From a checkpoint of a small transformer trained on Wikipedia.
Size: 12 layers, width 96, 3 heads of 32 (1 for keys and values), vocabulary 545, 1.75M parameters.
Architecture: RMSNorm before each block, rotary positions.
Training: a variant of SOAP for these matrices, 123M tokens.
Each number is 500 + 25 x the weight over its row's rms, rounded and kept within 0 to 999. Layers, rows and columns count from 0. Numbers have three digits each. The size before them is the row's rms in percent of the matrix's.

# layer 6 MLP gate, 384x96, rms 0.206, rows 300-322, columns 0-95
100:494496520504474508485514502506500536568520468497505513502501509528450508546515551502488482475469520489482490504485500525475520518499464491533559505521558525472494519509473501487521463501487498507517510559514496490512542500461461483461531501493550529507515543489485453484490532517507527513
102:514523485501430510510500485530487506517526498520502546479536512472514508509479439498495557502513455493506536491457509495499521553478511495512493514485506508491512514489498503522475496490523468484504527469506512522517527517470497484478477460537517475525511487506407498548461535493517489502
098:506478483515503512499505475483503495512485482530466497476500506476455482460539495443489517533488494513484491508514507506515544532481474520460509526540529483501542441510503536477527566501510443504496478477534552492474494516529505492485551502462508510548509507496476490518468477479519513487
090:496449509515495523492504486482549508502524505480452494548529536492442463479535505465472495497475499508522490467505472540517472515511513517494493467465538480490472473473524506477481458471480551537521567482508503522513500542499504479523508477544506491505515485532530513490498483521485508523
103:518499499477493528474453483511488504482516506534493430480496494534514521473486493484473523498486513535484493521519499484545520488559510555499486526515511467489470500488522517515529464440513517526480499568533515500492524485555505469463517470514504504511495508488519537510484510496532500451
094:491492531483428509437509469521492451484516513493514469534471503546500487526476475519521540557479484513485552496498533503482488507498484481512506478504539528477517468484495452498463500524491528462476497525507495471510539540545491500494509529508516475468530517487519491491525508515489517519
093:552539557515538491482532529519491521493465500501527460465484501546502494489461480490476496497482541482487501477515520510507475490492485525472514495463515485530548494489531495501534511515489475550506499507524535506506506504490482472495498530503533535553497547522523477511555508487547519466
097:471504473453471520508504534555502503500499470532498516515490511539497514485529506517524534458475536462471444529540499499510502493474476499531466502527487451458482472559501518500504504448513503504481493512510510516488501482488515508434477498493500526490530491491473494476496521473439497489
102:476540504478486519500516527522492496502531492495461486497489521519488501461475504492511516498505569466451480469523482520507511525507490474483514516528491510489517478495468467496499511496516540539547529517530512499492530522520489464481445502489554488506554458503554467516518525479481475451
101:472511530515463508514484522525538525499493444459473518470492504512499508503453499478508540478576476503479527516517508485506501493479458541504532516466463497489547495524517477485536510510538481501473516477499511477491513480505502517502465497519533533500460512428493488467482491485516463501
103:479477524482489484467483494512483468506422486452516476450518515532495481482500513519501515508495522545512496470492515505543528467517497503506512517469513484498499528507454502508502496507561459450516474526510514485467502459489447507517543492501546479524502527469526483481496530507509540493
104:492502500480490493490477480508495521513486425537486525489481506492485487525499519503495466552505489497499482477550474537497498512490472500526486493503513480467429531520477504467475467528538458456520523494491490517460483539505483482482491530485513433505486487454480528501482495465467478483
088:514505461489490462474532525509453500503503500477467487481513546494528522526479482521481460540493523494465526486518525509521528440511527469507476494486506551482491488541505493486493491571539548484515530511536489537483541475534507486502490512484481526519494515509490514468469522502484498456
094:524445519493525504532530482479543538472482514521534476507522470500488456504488510498506543532496533517505494447492527489489495527536465547493481471442478512459528534486524549492517488515481527490466539502502470508502520508524520526494557502504527514491482519459470490513499507482477502511
086:509489462520469491465488486504571439470528525508490496515512512512529504470502520502484479484472502517545498490515527447506494476500493505490507513497508519523516487508467492541508523550538432453456524478530488501520514502530465498510486523512522482502504469533495461498504475530553515498
095:499526479518471490505517502527509503509548483449508512567460480541490512465484493544480480476486460511477449530452483511522549501464500507495490497509533524490497499497461506483499508494497501527532470505546489512507506489548508447471504499531480512516472518495482556496487532457515508503
110:506541512519507529517525509504503483490494487517489532501485513504448531510521496472471506487515504503474529478521468562524494486452414464491516524489472512552505542493491518533482504522511533535490486521477505508548544457509476507481525470484537514506489513453503480485483492489478505519
088:497491458441490527501494505509493527490494480500559513523503484467503523490528474461533493508499513466498478498537555464478450474482490485494479534476527497526476507487513474517537474509468474459495481521502508515527519487500496499531523546558455467475529495532503492528523540477504524493
098:513485458497475495502481526528539491535491517471491475482518459499457498471513516474520429497479546473537510529480498509460507507493537487503480522486507507545519541522483553510463502486464492473467515492452505494485519492496475475504488477476466525493523502502493524512505553534543491466
097:499511499474427536501496545505501453452545485459503484534535479504512462473475504484531493462496515505519487473463488535488504508524463493476492499467483488476531466522507503533486497531502489506461521493455499537475512526483506517492527468517539515459500511507459516490450521523490488497
086:473497517516508497519485487533532489502470529432511508490543522477500491506478518501512538530496508540506472503503482545506525497537498519509520504469455508489526548504440482506478512521553499495548502491525504473527510511489472516541480510507527554546511463468540488521490486467502532512
094:494525462501473499482498505491517481520538542510525476501528536501499508481495490530526519511521538528501529493483481444511505525523437492476443487477510482502517512455491506508486499510498556507478486509469503492511513520505511494503488515512449481492471517476487496571447435516466472526
116:461506503500540428521496518516478485487539518509481504490477538465484499561489492467452525496518516508507461519506543549471461515471501489525484519490511480514476488502496483500472507515544479519514489473517501540473508503470499462482489502534512443480544496488474488530490474466499493463
# layer 6 MLP up, 384x96, rms 0.204, rows 300-322, columns 0-95
104:514490486507498489467544500543458464512486453482450523485499535500467498465454488467482495505466478527521519506524551501495491490484501521535525514526531536473474503543498455509500476545512516473469491514517471522488523461514492504513504496472539545540463468505507498489484524523523526508
108:551510501464541512491479508449481516529471517494494501482466493479520469486523517493515455512492489481497506465533509493502496483531453548536476476487493504488522492485507502513503473488485557495462483483505488553487523467506503488458486506504479443508543537512518488490510432535519496463
096:527515475485543514522502526513488496506498487517519525502499485540461480474504486495466519506462470477507473476528495521471516471523491487519497475506473516537490469493469478517516471564502483511517498455550509479509544501482487541525545518491520485467493452554489527481506547492503562505
090:475527488497489480542492504485516529510477456513497447525583486523505502510506496510496530497517484507492479507474544530484486529533505491535472483484486492446462466478524502444491491522519533514526471483511483499471497515529489490538464465537487475483496499473524521529486521498501450538
096:468529497473531543472533507523513514500463496515494534503529531473488552479497488538486492482523514539515496494483540471496497473488519505514487504482537483514506528498550518453501501494500502459563481515501509524461503536517491456492549536482527512525510521507479466486536493485467540542
093:479532497537515532537533478521509495510506455499533475483501531487511469528516492530499530498504518499533585483475498470522503472502470498481487471491466481488457540484507493497523530504508482517521496535516480501454500468472501509504438518500456489549470500479492526507505481531451516488
101:512495511507475543523484439485498521532516526524426504497512489451483504546491492491508494490512487477524545484474493522511498483502475494514473532472496488486531486523505516454445480490504505498505481426480494476512533492534480456473480485487502471469523475457462510500495462501514518515
090:468506493479538513537519510511465534534496554480485470503482513490507500487483527548483524468461528470484500563495487500496507512481471442493497459486448497501467513535479495524500494491481497493477464506516485521530519498505493530507504577505519503453478514459531468491477514504471514502
100:511491469521509461539489537530502520496497458499471495477477482509476484502516469478510531450504496523515501490487476440513436477485470552506464468491501511519514483541485482496555473459487513514535502493495486557526523485476465486506510547482507488502501498504468522482504474456470504515
103:485484486509520535501490514462464495507493525525497496508544560501501487493471501502477519413503470485460478525493479507519469523510505517518489484481511502437493537482503494479510459472513483484483528517528485469473460507475483506498485523566526508478477509478566501491529477505514488517
109:514543495510455506456530486485487532524513514541491510510511476524499489522497505478465483488511457460519476486495445508460457468503457513487520472513517465528492463521514494517521512516508516534537540496492465505526463481492504474517461494499459548500515494509492487538481498502536516566
098:519524528515472481524511525567520510496515456515512502497502490481488537501494491530485511521497469522505476478467487513491531525504499511495447482533530482531508511494419491500476494515515455455540495497512537473498510526541481467524507518515497553451505492503462547505502485500477492533
087:546437523506476450510481493491476492468538469528519498466531497510540497501517494509523558515508463483505483517492498505501501519515559518463489493512462508444492469550463494490477527517520484478497487510467546498489479537537525459491454462518483496487503494497499516497475511503484501522
099:497439483487530494511538518472494521464435455526532496469527490454514523500497539495524493522529518530481493461482520514486516515496452513489490530492470510536488465471455464500504502520507479488528551499486514490501472512489509521440527504507516506531500498541499476539524492518506473525
090:454543501528489528505508476485505429466484520481491488496499510472508523512518493493477449490489518481444512444507517542493507514508457527511507530502562483512520503525483503518475477508487497520506485511517498512485516512474487469467498512517424534501521541511513490484527530537509539523
099:532544501507479507526529519469517524492454522509502495476530505501488520571517463513525518504471505508477477496491497512505544512486472435445512465481521492498515477539478484512502494482497509508523522489513527474519480494478520507492483503535533504588494513521528538450489506473516487500
111:447500470499515517491514469476490509485469484484482463490543512530483494486564525482480523506546508498528501483503532507505527521488468511504528478524487499495529510504497480509535555511482539503499514483465517521564464492459514478511527522516521473509486478487488526563503448545513520492
096:490490489500478505465487469536515484486485495495464502461495518524486483514492496493484444500511467526428486526498510463467489518530524466497514500482525504484524539517498515538509507517486533518485495507435521482481522461582525510495493493481522463468467509505500522455484479478493494544
088:500509488534531464467525471538515484512477532527463485476480527455523482489455495464507546487498523501483475450512465502484485483535511489546505487522500473512492512514526493502510511466531498511500552507499476485502527503484469511511461510487455547504462512493499497448547536531470471522
095:501502504497485496487499524530481471505512473493499498533482527497542485488457524497429526469463518497498489482501502512501529463495523530497500494490524525536520469518492491510511505541545492453495517466497498526506514508435520439491563463528502510502485495538512536461500489555489493530
089:495457491502510511507491482512531506485502562441507515507495538531472464471496509482503498489488509514498505525511492522543541487474446506485507471489474570500505541468497464482492485533525507498567503540489468491510487478486467472539530471531510507491494492499546502533507493462512507521
093:526487437483528509490520496479496501510536542452540491524476511487481497491499504483511473448475511486486526476494498480485511501495497534446436519532554469533561482498549520507447506493518516496505479538509492494484466513488504479510515516509473506501527505455478470482509494522477522510
123:504489466497490490495538515509488448476485506483490527464499539505489513484502522464477486490494502506520496492473484513488461458472505489535486487511478518497550487540516465519538462510502532532524474472535476517466517517495415516516497480478495515476516548538461542496454531511499504489
# layer 6 MLP down (transposed), 384x96, rms 0.192, rows 300-321, columns 0-95
099:559523534510516455518536497514474484512495536521459481477470481507541490503492467514496473504504532456518526493508486513511556469468484502504506503558495495505484516494547532492491519539528496465465473483526486536533497511534496472486528520507530498456513509470499464493518509493475458461
103:504480462545535520485509498501485511499505504529512491492523484498499455481467499499478491535460507500519526530478500500528464505488535487532528500570481510502550501521523488470539520540495472483487512555486528540538545514518488551480538500491498439508500487482506513504527524526515468513
101:551494479517452478473500472535527472469513500487495510520496515496470497467504512464539501525435468501519509493473504489468451532492489548506472489476486512489500502473467526525506477487509509504486490541516567482482495539495509491471456510485495487494484469526496483495487501534526574514
087:560526481525535468467518500460525466475506517488470468510504493467496483483509563541487544504502506494488475471515484486484551458485501495533502492528510516508521537456500433528540491533493475503478488480494472511467482530513476496523526492498450469523512487530499474505511510493485504502
100:489512558532527529555515504514520503506492509492496494470527499509532446499518537518501486492525512503480478507533438481544524487475484507461539521447504507457522524486499496488464495547522513507532494478488540533466514509527490524511510532533464499488522511481489530502458516504505462475
098:480507588527487527480512525484510500484524529516504449518467508537493497492490462482502506528516501476475472502501521505519468468467522503564507524543516469503472450500513465509422548486483492471493491500473479486517480509510508497502513487519499506489495503460480492519535537469505501496
100:504488489513514477529482531508490534505496448496484526500503472539504484505497501518500520564516489478517478524487487536438561447558483482482481545497514492500528478495527497469517460452508503476510504535486488492524530473503479524518482528510508485524538521497506492512512438502481539498
099:525526513468491509529508456478487485510516467509484501501495458480504508513516502467543496497547510512539477502468448537489485532497477470543518496508531545501504496462498496507520503495470488501503478532545531529505487484508470456528496499509496473505474507567576484480511523494509551493
100:531469528494475512466525476505509504469506513459445517486477472553491502500549504474528474542504512479448530512491520536469492543493505540508493544482497488471497493516530495481521485523475505500510541520533536480455508502539505539524484490475500524510488492456528505498450521498486470496
108:528516506479510466554501495499489505507516487533507515482547543513504468480480500517483497487504481500495471472531508475529514518486518480466478472498498512520487544475459517494467502463472469510481522558559535500523485510493509496521521483520505471477474460479524491524492483440420506489
106:478520491500466503522512487512485502448485486519517525506528522502486528526497515501451551509490503513535475505483482548519522481500515510470499533476465429531522501494467460487535443490508499469483484484494472478492488511499519546505487530518531507512459484514514530472523535496495564540
099:441518492454496548480478492506516487480490514533520465517535471473473532530472493470543500535478484454505525475497535512537497499513491509485458463521486504491454513508508518520480488522462510511498494529497486523562507464501514519479493540504509532496502524500472500469488465485467525554
095:521480503458500477487503452474539517478477490534483465502468534522490517531486522477468490505558503495511485486499558492488528466499474530501464523503468530497518485426452485487473496474474502540470539484481509452495483513510475515467493479477495486535493509517475494477512518467496523521
098:512533495504511512471478486518498554500512493491479521513542535518499494510465460491476509509510535497544488469476537501480470508505499477507485492532456522513484470504461495484558482516515477504515427490514517519488553506506524517512502482497459485464496476482458506445524464539539486476
092:499467516530488504502513547461496557510535509523499479499508492471477521474480485502488513494519509516505511548519552472508514486498460436566519501500505523453484536471536520499508541526525514508496515469471526527493493495493491472461556510489482550490494501525526501509521491456494491491
098:527514521469477538484528487504544474516513498500494572488498520466428492526551537480492480526503500531519467528507492493472467539555509534519506496521468484502513529533498543526510510482516495527504535483505487494491495517497479498510516521527468533490469479496538500495473513502492488557
110:503489487517464514526554506483534468497508481476511496478489493502481473481513465489563497499496485502519474525453527533516506491525495513547465475465463528511512479514445498473441521498474553501539506470497471481509478467510509522459505480522466500498490498489476518482490445485530494470
093:500468568446498533534501519489486496478535476483493480482478510447478489549500533453498514488511494519487470537473457530459537498529470507493473505520481523551539499472490485508511515516504484483467468504531488492504477527514488504480519484521497491479516499505488515533516533502537556477
097:518495485531529471493535455490508505524456490491466509469532515491532465522535492481537520465474480498495493475471488540520507485478504498503498475531512483483492438515480494481456528526536510518497504544515495531502471468516502537487483535517518510503513506489475459497504550513553433504
101:515468528493521518512494487501454516499468512475541543534503499519532479526497485505531494493453480472473493462510512470518503484511507482490490553497491511494483504485460544477560485507479513559495491543557480486523502486535507488533545510484484471504495473493507485521530554506478485456
101:524512472476517492471462530535501506524521487479455525548445469484487475489497497529531480475477477494485508479511518492512526498493505491538506478561478534479498508494567500505519502467523541519538539492480510520513460511475498490504469536464497469479497533525522516552508527491525514479
095:529487486544494502509496455520505459516496508495523475533501500491495508531513484527512499466536482501506534482496482510476536558536538515539501461517497493526455455475527504524483530505462500521546518468539445493465456512451535512494480504503495515516507472513482483557515494493487493497